Part of a small language model's weights: some layers without attention.
Each number is 50 + 12 x the weight over its row's rms, rounded and kept within 0 to 99. Layers, rows and columns count from 0. The size before them is the row's rms in percent of the matrix's.

# layer 3 MLP down (transposed), 512x192, rms 0.0779, rows 268-284, columns 128-191
100:68 45 65 46 50 43 40 46 54 45 49 67 30 48 43 54 47 36 58 43 41 38 49 52 44 62 70 33 54 64 46 55 53 48 51 66 55 54 27 60 48 38 67 56 58 65 41 71 52 67 78 55 53 60 61 40 73 44 52 63 57 49 45 61
108:35 32 57 40 43 69 42 42 61 53 70 59 56 19 46 35 55 47 52 65 29 63 33 45 45 53 73 58 43 73 55 45 50 54 39 37 48 52 39 49 30 59 51 36 40 40 32 40 46 40 46 55 54 46 67 40 50 70 38 71 62 37 48 45
107:37 58 46 50 49 46 60 46 61 15 55 55 43 54 64 65 42 50 57 58 44 46 47 28 59 69 67 60 34 49 47 65 81 59 87 57 72 47 40 52 65 51 48 61 32 50 55 58 56 58 57 59 53 51 56 46 42 67 38 32 34 42 37 52
102:49 52 66 65 49 54 44 50 72 44 60 39 65 47 69 48 53 54 45 65 58 24 56 36 37 49 41 56 59 32 41 44 56 57 42 51 51 32 40 63 62 52 69 50 44 61 54 57 58 52 79 59 61 57 29 68 51 41 36 48 44 49 44 63
106:56 45 44 66 43 41 53 37 29 63 61 43 57 61 65 62 49 61 53 42 72 51 62 43 49 62 57 56 47 48 32 41 71 31 64 45 76 42 63 56 54 51 73 38 50 29 50 60 61 53 59 50 59 37 49 52 47 50 25 34 40 65 72 45
095:42 20 38 57 74 50 66 55 41 27 34 51 47 66 45 68 28 49 53 37 52 62 45 39 45 46 47 49 36 59 67 56 49 53 33 81 31 33 58 37 56 53 30 45 57 30 58 74 58 63 47 54 50 69 54 23 60 32 40 58 50 40 54 58
102:47 72 51 43 42 80 32 39 54 57 72 35 47 46 46 37 53 54 41 56 45 52 55 64 55 25 64 39 75 61 66 43 38 51 48 16 45 43 46 59 50 64 74 67 53 43 47 60 50 40 33 41 40 64 50 51 38 57 49 47 76 46 58 46
100:56 57 50 63 52 37 59 61 43 39 64 66 39 29 56 48 50 45 68 58 40 63 47 35 36 61 42 61 56 51 56 30 49 37 53 44 44 46 44 44 56 60 67 66 34 35 35 59 39 41 41 52 61 20 14 45 52 24 54 45 45 72 65 67
102:25 62 53 46 55 36 35 44 09 65 56 27 42 53 62 58 58 48 51 45 58 23 62 54 33 56 52 60 43 46 40 72 50 47 35 71 64 45 52 69 61 56 58 55 44 66 55 59 28 45 37 64 60 39 65 63 51 63 33 52 67 54 43 35
100:50 61 67 68 53 59 69 65 41 32 47 34 65 51 72 46 61 52 50 52 47 62 46 47 63 43 30 60 56 67 54 46 60 52 62 39 44 51 47 42 49 40 21 42 42 26 62 44 23 50 53 48 54 42 39 39 68 53 42 40 51 41 43 40
093:39 31 61 55 53 71 44 62 60 29 42 39 62 61 49 42 49 61 54 75 44 59 52 55 55 49 56 52 45 29 52 66 46 31 63 45 54 40 35 41 55 36 74 28 35 59 51 54 51 34 44 59 43 59 57 49 48 55 53 60 27 75 51 62
081:60 69 52 75 57 32 57 48 61 46 38 78 53 54 17 49 54 42 56 54 49 61 42 58 55 62 56 71 56 56 60 67 50 70 48 51 43 60 41 46 62 51 11 51 47 58 55 45 57 43 75 42 38 59 89 82 62 28 59 36 69 25 41 50
099:44 61 63 47 42 43 63 48 62 62 38 32 43 73 53 36 55 51 47 71 53 47 57 60 51 39 39 49 63 49 42 39 60 33 37 51 53 49 40 48 62 58 40 58 49 69 50 33 47 58 53 44 67 41 59 43 52 37 55 29 39 44 53 41
106:42 41 44 31 77 36 44 68 50 62 38 63 49 44 61 67 50 59 50 52 40 47 36 37 36 45 51 42 68 51 53 61 48 32 39 42 26 61 57 29 53 62 14 61 58 62 48 55 50 42 45 55 58 64 45 61 51 64 32 49 54 46 38 56
100:46 48 47 65 42 40 66 83 50 40 31 52 40 46 55 62 51 49 59 61 51 64 30 45 39 50 54 67 47 73 46 42 57 50 58 36 55 68 59 27 38 82 53 57 48 27 68 63 51 43 46 61 34 44 49 44 43 52 45 37 39 46 29 65
104:59 68 45 54 49 38 51 38 69 54 66 42 49 64 44 58 48 46 60 50 20 35 54 50 45 64 44 38 28 47 60 64 59 56 52 34 66 57 58 38 34 44 29 49 37 22 46 48 42 53 49 53 51 56 61 47 35 81 74 55 71 44 55 51
104:46 18 53 46 25 44 49 38 66 52 54 54 55 52 17 65 56 61 57 68 39 42 50 52 43 62 59 65 59 48 74 47 63 31 80 53 57 31 52 51 61 45 70 49 61 46 53 50 57 50 51 56 37 46 43 60 65 46 51 43 40 52 37 66
# layer 3 MLP gate, 512x192, rms 0.0789, rows 269-285, columns 128-191
104:37 51 42 57 46 64 43 44 71 64 42 48 58 73 58 24 35 52 55 48 58 51 43 48 55 38 71 49 47 48 33 63 61 61 68 61 44 57 54 54 38 79 67 33 56 42 47 58 52 49 56 51 78 36 62 48 53 63 56 68 68 44 51 72
105:63 57 68 70 33 46 62 51 44 48 78 50 61 41 41 48 59 28 53 42 60 57 42 59 73 44 45 38 56 23 60 38 63 51 58 45 46 67 51 28 45 37 51 70 36 34 48 24 43 44 42 35 54 44 67 55 32 51 51 11 37 34 39 54
100:47 56 64 42 48 52 42 36 43 62 41 53 55 57 58 45 47 61 55 43 55 42 40 43 33 23 57 48 58 45 33 51 33 47 74 49 43 42 46 57 56 69 66 51 63 45 48 45 40 46 60 49 64 50 55 60 67 54 53 52 71 68 58 63
109:61 90 48 56 34 47 52 30 59 56 57 47 55 45 61 58 49 58 54 66 66 50 46 43 44 52 52 56 55 36 44 47 59 52 54 47 41 48 67 55 49 33 34 52 40 53 66 52 43 62 58 64 60 54 43 44 33 41 62 33 45 49 53 64
095:65 61 50 36 54 32 45 66 38 57 62 86 50 50 30 47 61 64 32 56 55 48 53 53 32 60 62 62 50 56 47 73 50 55 25 54 67 64 63 45 37 41 57 56 29 59 51 80 41 52 59 44 48 23 38 66 59 31 73 34 50 52 36 71
102:45 59 64 42 28 46 61 73 74 55 57 40 50 62 40 43 35 76 66 41 42 59 54 69 69 42 48 37 53 34 40 54 38 46 55 64 59 59 43 46 77 59 70 61 34 33 39 41 34 46 49 61 48 54 39 61 66 44 23 53 33 50 48 45
102:45 44 54 28 69 59 58 52 58 70 30 50 43 47 56 44 57 47 65 45 63 55 57 54 43 40 36 63 36 67 55 56 49 48 60 36 56 38 69 41 58 42 67 46 43 85 62 56 32 50 23 50 65 41 42 53 72 24 39 48 51 43 52 57
100:54 73 53 40 50 56 53 36 57 62 36 42 74 61 64 37 63 53 51 50 46 40 70 26 39 57 58 53 45 30 70 50 59 50 65 49 45 70 42 52 57 41 47 30 42 38 52 43 64 42 33 53 44 70 63 47 64 61 43 55 48 39 60 51
097:54 51 52 24 59 29 36 35 51 57 52 56 35 59 38 79 22 68 45 35 57 54 61 63 44 54 44 56 47 40 69 57 30 50 38 30 53 48 52 65 47 53 54 38 41 53 22 67 40 46 43 57 66 50 62 50 29 45 32 57 58 52 45 51
093:44 33 45 36 50 33 35 66 62 55 27 48 46 38 43 46 54 54 42 38 48 32 59 59 56 44 67 27 63 60 74 42 54 52 59 25 55 73 67 54 36 44 53 57 49 38 32 36 58 63 59 59 56 37 55 54 79 49 43 85 37 60 56 56
091:27 52 56 63 68 54 59 55 46 51 56 71 62 67 48 29 40 56 60 37 60 48 30 44 49 51 63 55 57 59 51 65 47 77 51 66 40 48 58 43 46 46 52 45 67 74 56 39 30 43 56 44 45 46 67 71 51 69 41 60 51 51 61 40
099:38 63 44 76 58 46 48 41 32 53 35 55 46 34 61 47 44 50 56 63 45 38 58 56 63 34 35 61 26 35 74 38 47 45 34 37 44 72 58 60 47 50 51 43 48 39 59 41 57 48 36 43 68 43 35 62 36 61 59 53 57 48 61 56
104:52 43 48 41 50 62 46 78 43 46 45 54 61 32 37 26 52 46 56 62 61 57 38 46 37 60 68 42 61 65 44 46 40 73 47 63 36 57 63 31 50 58 38 66 38 61 57 39 27 60 73 39 24 45 58 27 61 26 43 31 53 62 54 49
103:48 50 50 75 40 56 68 51 60 69 50 44 61 32 53 49 60 53 52 56 39 59 43 51 60 50 43 55 27 40 40 80 32 42 51 78 63 33 45 50 72 46 40 36 48 49 50 50 40 24 36 47 29 35 35 58 56 52 61 45 61 56 57 74
099:46 64 62 80 58 51 13 53 54 43 36 30 43 63 42 44 59 47 63 45 50 29 45 23 30 44 60 40 48 42 67 48 54 59 56 38 65 59 48 67 62 71 33 45 41 29 66 60 48 49 52 52 27 37 37 56 31 54 44 62 64 46 62 50
101:44 64 34 50 42 39 41 56 48 36 60 46 56 77 29 56 66 35 40 51 39 42 38 39 33 46 57 71 51 72 35 53 29 58 39 63 28 56 34 34 42 57 63 45 42 65 37 60 66 57 58 36 28 45 32 35 41 62 41 65 41 38 67 59
099:46 63 45 58 53 65 29 41 44 46 42 60 51 69 55 55 46 36 43 43 45 55 31 56 37 46 54 54 53 22 52 50 69 48 43 35 48 53 75 49 38 52 45 48 63 59 60 47 51 40 30 52 49 50 57 51 40 58 61 52 39 48 55 55
# layer 3 MLP up, 512x192, rms 0.079, rows 269-285, columns 128-191
103:43 58 48 52 46 49 23 55 44 67 47 65 44 46 52 63 64 67 39 75 52 57 38 41 43 30 56 49 32 62 49 57 31 67 36 27 43 62 72 35 35 32 40 49 60 50 63 35 43 25 69 41 41 46 40 57 48 58 62 56 30 27 56 51
104:52 55 61 60 28 52 32 44 44 52 56 41 46 47 51 50 59 47 41 47 37 53 71 41 67 68 45 47 70 47 38 43 30 44 43 60 42 37 14 31 54 35 41 55 34 58 57 39 34 37 46 60 61 56 36 64 42 59 67 31 66 44 71 35
100:45 40 57 34 47 43 47 45 49 37 29 55 49 33 50 49 49 45 47 39 49 36 34 35 40 66 68 56 74 61 27 50 37 61 32 40 71 27 50 44 76 38 52 38 55 38 49 53 60 74 66 44 31 65 63 43 43 44 55 64 50 42 62 52
106:44 76 64 65 44 56 56 55 42 38 65 61 54 41 79 62 36 36 39 40 46 38 47 65 62 41 58 44 67 58 60 40 78 65 44 40 45 18 56 80 27 51 53 56 54 34 54 47 64 56 56 57 64 63 62 49 50 33 69 60 55 58 81 47
096:54 54 55 56 50 67 53 56 56 49 81 54 68 42 63 34 27 36 41 33 45 55 45 35 36 38 56 52 70 33 88 30 53 58 43 52 60 45 50 45 33 49 47 44 65 40 47 40 52 57 44 47 35 35 64 31 54 53 51 33 63 54 55 67
102:46 46 55 49 47 54 57 39 65 49 24 53 29 48 60 65 58 54 43 32 82 24 36 31 35 68 51 65 56 63 46 66 52 36 42 60 46 50 56 53 38 42 46 46 38 44 63 41 57 56 39 29 76 62 23 44 41 51 35 47 43 66 28 44
103:29 55 43 54 69 35 57 40 26 35 45 53 56 51 44 53 31 37 43 45 64 52 59 39 45 52 51 47 63 66 33 22 41 44 52 58 54 47 28 76 29 36 46 36 51 49 43 55 60 49 46 54 61 62 45 53 44 50 48 35 69 32 56 59
102:63 38 61 66 53 47 23 42 58 59 51 43 55 42 41 54 56 47 29 67 46 65 36 71 56 62 52 72 65 44 47 60 40 46 62 70 59 51 73 74 57 72 50 44 52 62 69 71 43 54 38 47 33 47 61 76 28 35 41 55 48 42 63 36
097:53 49 61 60 32 58 49 34 56 54 51 44 57 65 71 42 60 48 65 36 48 43 25 61 33 44 47 30 64 74 44 31 68 66 54 49 36 54 79 38 59 64 61 39 40 53 29 56 49 40 54 45 42 53 41 52 62 66 59 67 52 70 73 39
094:63 69 45 35 44 71 46 52 71 50 53 53 56 56 59 44 44 44 53 39 52 34 64 53 46 58 51 40 45 55 56 35 52 56 59 54 48 60 36 36 38 60 48 58 66 61 43 52 19 27 38 59 65 56 34 57 32 73 55 70 31 35 69 60
092:40 65 58 71 54 39 42 29 52 51 60 81 53 39 46 66 64 68 58 42 34 36 35 54 63 63 40 64 77 44 68 45 53 53 39 49 32 33 70 48 44 50 60 62 45 49 44 59 56 31 33 48 43 51 54 67 63 55 58 51 62 50 66 59
099:32 53 68 30 26 59 45 37 69 39 55 54 50 33 22 53 63 69 51 63 66 52 59 40 47 63 48 32 40 34 45 57 39 44 50 49 37 30 58 32 48 59 55 32 68 59 31 30 49 50 49 47 36 50 44 44 20 45 58 55 54 40 47 58
104:64 53 46 44 66 57 39 53 45 62 52 59 58 52 34 60 76 46 55 28 47 54 59 42 70 61 57 61 46 53 74 56 41 60 18 46 55 51 58 47 39 71 39 67 65 10 72 25 65 55 45 34 56 49 66 48 45 67 61 52 52 68 50 43
101:50 63 46 52 73 56 53 28 55 37 28 45 54 43 70 54 15 47 56 49 72 48 64 37 50 47 61 65 52 47 70 23 43 45 48 52 27 53 66 61 60 57 34 38 52 56 69 43 55 55 58 50 55 49 45 51 40 56 47 53 50 27 65 19
100:52 55 62 56 54 42 43 45 58 71 37 50 12 46 37 80 48 30 49 46 54 38 53 77 42 49 32 36 52 48 52 59 25 53 68 53 67 38 64 37 30 51 45 48 34 38 26 62 58 43 53 61 61 62 45 33 51 59 63 36 72 69 62 48
101:33 53 32 41 63 43 55 64 43 55 41 46 45 53 62 54 52 67 51 70 47 46 32 34 58 58 38 54 56 55 53 47 44 35 60 78 54 35 57 46 57 57 59 39 45 59 43 27 36 45 39 40 52 59 55 22 47 46 68 67 64 36 33 35
102:42 42 64 56 35 54 45 57 79 45 48 42 46 34 60 42 54 47 58 21 47 46 55 43 53 60 25 66 52 43 60 40 41 52 45 76 49 37 42 51 61 48 55 44 74 37 53 67 38 48 44 37 43 57 78 48 72 44 51 41 44 62 50 49